config.toml
intermediate_size = 512
hidden_act = "swiglu"
positions = "rope"
rope_theta = 10000.0
rope_fraction = 1.0
bias = "none"
init = "uniform"
init_std_up = 0.0482
warmup_steps = 200
doc_mask = false
Each number is 128 + 32 x the weight over its row's rms, rounded and kept within 0 to 255. Layers, rows and columns count from 0. The size above them is the row's rms in percent of the matrix's.

# layer 10 MLP up, 512x192, rms 0.115, rows 283-299, columns 128-191
size [ 98 117  92  97  83  86  91 106  99 108 101  75  83 102  91 101 105]
[[108 100 114 114 151  91 100 140  80 101 175 153 129 170 105 113 110 105 117 130 162 123 141 128 168 107 180 178  70 122 146  81 150 180 167  90 132 125 125 126 142 123 114  77 152 135  82  76 123 123 158 183 111 112 115  95 125 131 131 131 124 124 123 106]
 [135 139 141 147 143  41 143 146 121  94 150  84 129 130 107  92  72 154  97 110 157 129 132 113 123  95 167  75 169 127 159 118 164  93  73 197 175 108 178 125 157 139  92 176 146 101  99 131 158  48 127 180 144 127 112  90 148 170 121 130  91 131 160 166]
 [118 144 170  79 128 148 137 145 122 120 121 124 167  80 166  76  96 126 122 116  70 198 144  81 108 104 117  91 152 147 199 134 167 146 107 150 162 143 102 120 140 105 118 152 115 136 149 118 124 147 124 178 160 119 146 146 117 144 134 111 172 113  86  86]
 [101 100 109 166  82 126 136 126 156 153 102 129 124 112 174 123 118 107 176 192 111 137 140 100 136 115 109 181 127 171  94 106 113 140 116  72 121 105 184 133 179 131  76 144  45 116 119 176 101 170 185 127 109 218 103 133 130 155  71 190  92 119 152 105]
 [ 93 111 113  96 149 135 141 128 133 102 163 107  88 156  64 155  83  74 127  94 123 124 144 145 114  94 147 114 122 163 158 160 137 118 111 113 127 151 154 121  66 137  99 110 132  79 108 165 181  66 143 115  74  81 132  93 135 108 109 186  78  76  83 105]
 [105 141 137 125 189 168  61 112 168 123 155 139  98  68  57 185  77 129 139  82 109 166 154 155 149 106 124  97 120 114  84  75 134 114 112 148 165 121 128 145 132 126 158 139 107 159 107 103 103 131 118 170 120 128 123 102 135 136 114 156 173 110 111 128]
 [ 64 158 170 119 124 118 144 151  77 161 155 123 160 110  65 165  90  96 132 166 120 122  94 117 101 126 150 114 140 171 124 159 151 155  94 122 105  81 159 139 124 118 133 142 149 140 161  82 166 166  83  98 101 101 176 135 144  98 139 126 117 114 120 144]
 [155 151  82 144 112 115 111 161 142  92  89 102 139 158 211 139 197 145 129 132 165 120 102 155 110 155 132  98 176  66 114 118 147 140 112  98 126 171 146 135 132  85  75 104 140 107 144 105 116  97 162 102 119 144 140 164 115 146 131 157  65 170 171 106]
 [134 131 120 126  83 125 153 167 112 127 132 116 159 142  77  87  99 106  65 150 165  98 140 195 117 118 137  62 160 134 107 116  94 199 139 115 141 204 141 118 109 149 127 139 127 183 128  98 115 139  77 123 166 120 114 155 101  82 144 107 115 121 113 167]
 [140 145 109  74 125 130 102 173 168 124 145 145 192 169  98 128 133 140 144 143 125  93 143 119  54 148 206 108 108 146 128  70  83  93  59 128  96 133  43 101  83 161 131 144 175 154 166  93 149 164 102  94 140 109 114  43 130 129 118 129 123 163  88 103]
 [155  74  61 132 113 166 101  95 109 129 148 137 121 134 144 205 154 140 122 106 139 153 121  93 145 149 183 144 132 161  65 109 107 107  76  96  92 148 114  75  91 154 110 120 179 108 138 133 139 134 130 141 145 104  52 149 143  76 114  90 126 153 159 110]
 [117 131 169 133 158 166 103 161 106 174 120 135 128 121 111 134 108 148 135 112  78 159 140 178 196  83 133 125 127 168 136 152  96  83 129 144 126 136 163 146 144 119 134 143 150 150 108 136 136 199 129 137 102 102 111 197 139 111  40 158 130 131 103 125]
 [153 146 137 169 112  92 153 134 106  98 126 134 127  90 162 190 101 106  82 174 134 195 200 142  48  90 109 129 131 162 166  97 175 138 127  84 115 137 180  77  93 147 129 130 117 141  69 111  85 107 146 154 139 104 105 150 124 168 118 103 201 131 122 105]
 [128 116 124 109 139 189 116 134 141 176 158  88 165 123 121 153 118 146 162  95 188 140 103 137 128 113 124 134 118 159 126  92 132 180 149 167 137 139  93  87  46 148  52 111 139  93 107 103 118 159 176  72 143 155 155 109 186 115 123 124  77 140 159 112]
 [120  72 132 150 170 136 148 151 141 160 172 136 150  93  91 103 109 134 109 120  59  74  71 154 154  91 155 102 117  88 166 176  98 174  93 151 110 150 139 126 145 139 133 134 172 113  78 139 133 106  79 136 129 194 140 168 102  68 121 111 101 114 123 136]
 [150 118  62 131 115 193 150  64 101 160 120 160 110 172 116 143 139  94 132 107 197 152 142 125 149  99 110 132 127 112 117 104 120 168 118 142 173  85 104 126 122 137 130 137 114 101 126 164 108 122 154 170 150  83 137 168 103 132 134 126  98 122 169 115]
 [127  86 126 126 151 178 123 165 148 102 117 136  69 185  92 115 126  76 119 161  61 144 191 144  99 104 164 131 165 127 148 119 146 147 111 144 143 190 148 107 164 148 122 130 162 135 172 144  57 136 124 113 132 163 138 169 120 148 113  94 133 113 178  56]]
# layer 10 MLP down (transposed), 512x192, rms 0.0387, rows 283-298, columns 128-191
size [ 97 108  92  95 111  96  94 102  98 103  98 110  87 101  93  96]
[[111 173  93  91  93 129 198 172 164 105 111 152  73 129  91 125 137 149 123 173 170 112 109 115 102 189 229 190 125 127 171  83 121 153 105  82 120 101 111 134 151  90 154 136 113 138 143 126  83 130 136 128 195 146 114 160 133 153 129  97 170 132 137 158]
 [134 118 177 119 151  57 125 103 113 147 113  96 194 183 106 163 125  82 121 163 130 102 147 119 120 137 137 130 155 117 211 167 125 146 113 130 100  83  98 149 149 127 125 172  94 116  25  95 117 144 139 133 213 121 140 129 124 131 112 118 131 189 143 149]
 [ 92 105 189 113 148 130  85 126 145 123 147 121 109 138 111 167 113  68 140 124 133 159 111  99 131 118 141 220 141 102 170 159 119 125 127  68  79  97  83  96 106 116 155 136 120 114  79  95 215 148 150  98 173 145 154 129 125  65 114 138 114 110 110 173]
 [120 122 156 146 170 126 140 169 119  81 151 178 110 113 135 125  88 115  86  84  47 125 134 144 140 118 175  94 133 157 160 151 158 166 173 127 126 146 170 145 170  78 156 105 144  85  90 117 153 108 134 150 112 135 170 180 145 115  99 202 116 117 123  95]
 [140 128 142 108 152 104 157 132 125 123 113 140 173  84 189  76 138 214 108 123 139 120 117 102 180 132 116 126 155  92  68  68  89  93 181 155 131 145  99 119 161 124 132 139 159 114 152 112  84 163 141 138 183 133 135 173 104 155 109  68 184 170 171 140]
 [109 153 116 104 155  60 114  89 169  99  95 158 169 171 137 123 183 182 110 124  85 159 142 163 184 154  71 159 121 125 102 104 130 115 111 126  77 107 140 127 145 142 107 158 144 133 119 150  78 140 126  78 147 118 100 106 138 101 115 118  53 129 111  73]
 [136 133  92 156 106 164 101 124  98  44  73 139 115 136 120 141  91 148  72 117 103 169 129 120 127  93  92 167 105 137 115 150 159 102 131  93 152 179  86 116 133 117  95  94 105 169  86 129 112  89 150 133 173  87  67 103 198 132 207 101 123 142  54 155]
 [188 124 100 122 170 113 117  86 153 116 141  82 140 103 127 207 107  82 173 187  58 115 125 110 125 116 120 100 142  98  97  87  84 158 124 117 110 137 123  92 123  66  88 110 164 137 144 117 152  76 119 148 123  99 136 104 125  81  99 156 148 152 112 111]
 [102 151 123 111 141 145 160 142 118 165  94 116  75 160 101  89 119  44  91 120 169 132 122  54 164 115 126 158 108 194 140 194 107 151 145 138 118 118 145 117 121 130 174 119 153 133  53 162 154 102  99 105 135 121  62 100 127 116 132 145 141  95 195  92]
 [147  90 100 143 132 168 104  92 152 128  87 148  86 103 122 125  88 150 157 146 102 106 128  94 130 169  91 137 147 153 167 151 162 168 134 170 105  84 131 105  81 153 104 107 111  63 140 142 225 156 112  67 125 108 108 153 148 117 133 208 140 157 118  92]
 [136 179 182 116 120  85 102 167  57 103 182 155 118 144 184  83 120 127 123 128 165 167 128  97 111 115 107 202 137  34  66 169  78 148 126 191  68  89 129 120 133 154 128 132 134 156  81  88 151 116 123  44 143 174 151 126 125 120 114  93 142 125 150 137]
 [ 94 134 144 119  44 113 145 110 131 142  88  61 142 123 164  83 160 118 115 137 144 114 126  98 105 168 166  90 154  64  84 134 134 164 110 144 129 172 132 158  97 139  87 168  82 109 124 117 123 117 140 119 117 152 121  55  99 114 194  63 129 124 138 109]
 [ 74 117  97 113 124 139 146 126 159 188  98 158 129 198 102  92 201 119 162 111 116 136 137 108 193 115 165 151 145  88 117 157 110 112  97 142 146 130  97 138 120 104 113 118 124 129 127 148 141 130 100  91 135 169  90 122 139  89 125 107 124 116 115 133]
 [ 83 149 137 149  99 177 122 100 140  93 130 162  95 117 146 144 154 154 155 170 105  44 111 109 121  49 153  85 108  96 147  99 138 154  94 111 146 170 132 110 140  96  99 105 168 196 150  65 192 128 166  70 119 176 147 122 119 184 172  90  74 108 101  97]
 [123 114 179 152  84 183 114 140 162 108 138 140  93  90 143 132 135 112 188 171 132 106 162 148 118 207  35 127 104 172 177 146 130 101 101 134  76 119 119 109  81 103 101 141  95  68 171 199 155 109 138 115 154  77 118  87 109 128 113 141 134  98 126 194]
 [103 158  94 165 116 208  93  95 155 143  99 115 141 120 130  88 176  65 169 158 162 106 167 157  84 131 119 148 120 196 172 113  97 135 128 159 157  93 120 145 156  82 122 101 154 131 109 108 119 173 148 165 174  66 194 152 128 143 142  86 138 150 204  63]]
# layer 10 MLP gate, 512x192, rms 0.104, rows 284-299, columns 128-191
size [122 103  87  51  94  88 102 102 101 103 157  77  93  82  90 100]
[[128  72 140 146 140 119 112 129 143 143 161 120 158 150  99 172  63  93  87 139 159 162 146 158  89 137 179 117 124 137 159 130 154  42  71 127 113  89  95 118 130 165  66 175 136 149  58  78 136 129 184 177 130 126  69 111 145 155 134 146 133  64 152 148]
 [106 142 108 139  93 164 157 106  86 142 139 104 119  84 139 113 110 120  86 122 136 141 155  87 139 141 200 114  46 157 220 144 159 135 136 159  97 164 142 162 111 206 144 140 146 172 124 128 156 117 145 122 106 133  96 122  74 151 137 121 104 141 151 133]
 [118 191 121 105 149 130 119 144 147 117 147  35 136 110 134 200 105 107 164 141 100 207  97 124  94 128 159 127  77 135 130 152 127 129  85 119 137 187  70 123 151 145  77 146 156 168  88 154 102 133 159 147 146 140 119 160 160 126  68 128 111 102 121 156]
 [ 85 170 148 106 134 185 103 100  88 137  93 148 171 151 139  97 148  98 205  76  88  42 111 149 143 166 111 142 164  62 129 119 151 121 152 124 152 123  92 119 170 165 159 112 124 116  97 166 139 150 203 153  75 111 141 131 137 105 143 125 110 148  98 153]
 [203 130 137 101  97 200 193 127 156 149 117 152  69 116  85 147  51 106 132 101 133 124  89  90 174  95 146 141 148  91 173 177 170 115  97 124 130 133 130 117 132 121 110 160  48 148 124 102 192 139 135 150  70 106 135 164 100 145 105 117 221 132  90 179]
 [132 184  67 132 126 121 155 104 111 111 103 184 109 139 121 118 146 107 179 186 112 163 164 143  63 133 163 126 116 113  85 128 132 156 154 104  80  74 174 156 203 104 133 111 125 183 200 133  82 112 156  88 129 104 120 167 109 146 128 121  94 118  53 152]
 [138 129 193  93  75 145 147 118 159 168 184 127 160 122 147 117  68 120 179 123 146 179 192 140  79  97 108 123 166  79 109 152  97 150 173 117  72 184 133  58 147 144 123 111 158  97 136 100 149 146 152 111  93  85 115 175  71 124 144 135 157 149  95 140]
 [ 80 168 130 143 119 122 180 112 180 166 132 126 150  88 165 121  41 134  72 101 100 190 147 105 141 122 134 124 106 128 140 146 134 177 111 127 138 151 110 120 127 101 120 121 206 138  83  84 132  93 112 172 127 137 117 108 128 100 136 114 198 165 106  81]
 [156 131 166 138  63 104 118 131 123  77  79 120 120 116 106 123 143  70 154 138  77 146 116 109 156 125 124 147 130 170 171 139 148 135 113 106 142 151 111 135 107  98 159  83 135 143 150 135 168 114 181  90 164 171 147 192 110 125 107 155 137 118 182  70]
 [ 99 128 130 141 138  89 121 113 158 125 161 129  42 116 140 106 156 150  79 122 134 192 134 180 112 141 174 159 106  72 124 112 102 105 139 143 147 128 151 143 107 143 137 130 123  88 127 187 117  87 131 165 147 109 148 147 159  70 122 153 147 161 133 139]
 [112 102 124 147  89  97 147 109 122 143 100  50 131  94 165 146 150 113  83 137 131 144 149  78  81 157 156 128 139  27 102 114 107 175 116 126 144 149 105 104 132 149  98 163  66 123 103 121 106 100 136  86 165 162 142  62 129 126 183 107 102 128 132  75]
 [158 120 104  85 151 137  98 157 195 114 122 140 136  79 150 172  80 121  83 126  94  51 102 134 186 152  82 118 157 120 172 118 148 168  90 122 149 160 162 134 155 130  92 140  99 146 153 161 100  92 122 156 100 135 169 114 153 108 134 131 122 168 103 115]
 [158  69 185 124 180 174 124 149 144 119 101 141 110  62 144 139 109 105 143  64 157 156 130  83 128 105 178 129  88  94  92 153 109 143 166 167  73 172 146 129 160  69 130 138 145 126 150 171 137  93 126 134 213 167 167 120 128  84 129 124 136  66 142 144]
 [130  74 100 137 156  91 169 146  68 139 116  94 106 108  89 134 172 117 121 141  93 143 148 116 124 125 123 103 147 118 148  27 110 127 172 114 178 187 102 189 153  90 132 161 127 183 139  77  53 101 165 108  78  94 119 150 110 113 142 101 150 154 112 106]
 [114 124  83 165 121 188  84 193 121  84 123  64 132 189 114 102 192  84 111 120 171 187 148  94 144 155 115 209 143 124 145 129 100  98  98 122 140 149 119  73  44 169 135 147 100 133 148  65  98 154 158 136 223 148 194 168 132 118  80  72 140 149 131 126]
 [ 77 152 118 145  74 127 158 142 104 153 128 111 135 120 140 123  34  95 110 156 136 198 176 163 158 132 145 124 126 153 144  76 108 188 182 116 111 186 125 113 106 135 115 123 162 150 156  90 126 136 151 136 139 158 120 197 160 111 122  98  96  78 145  89]]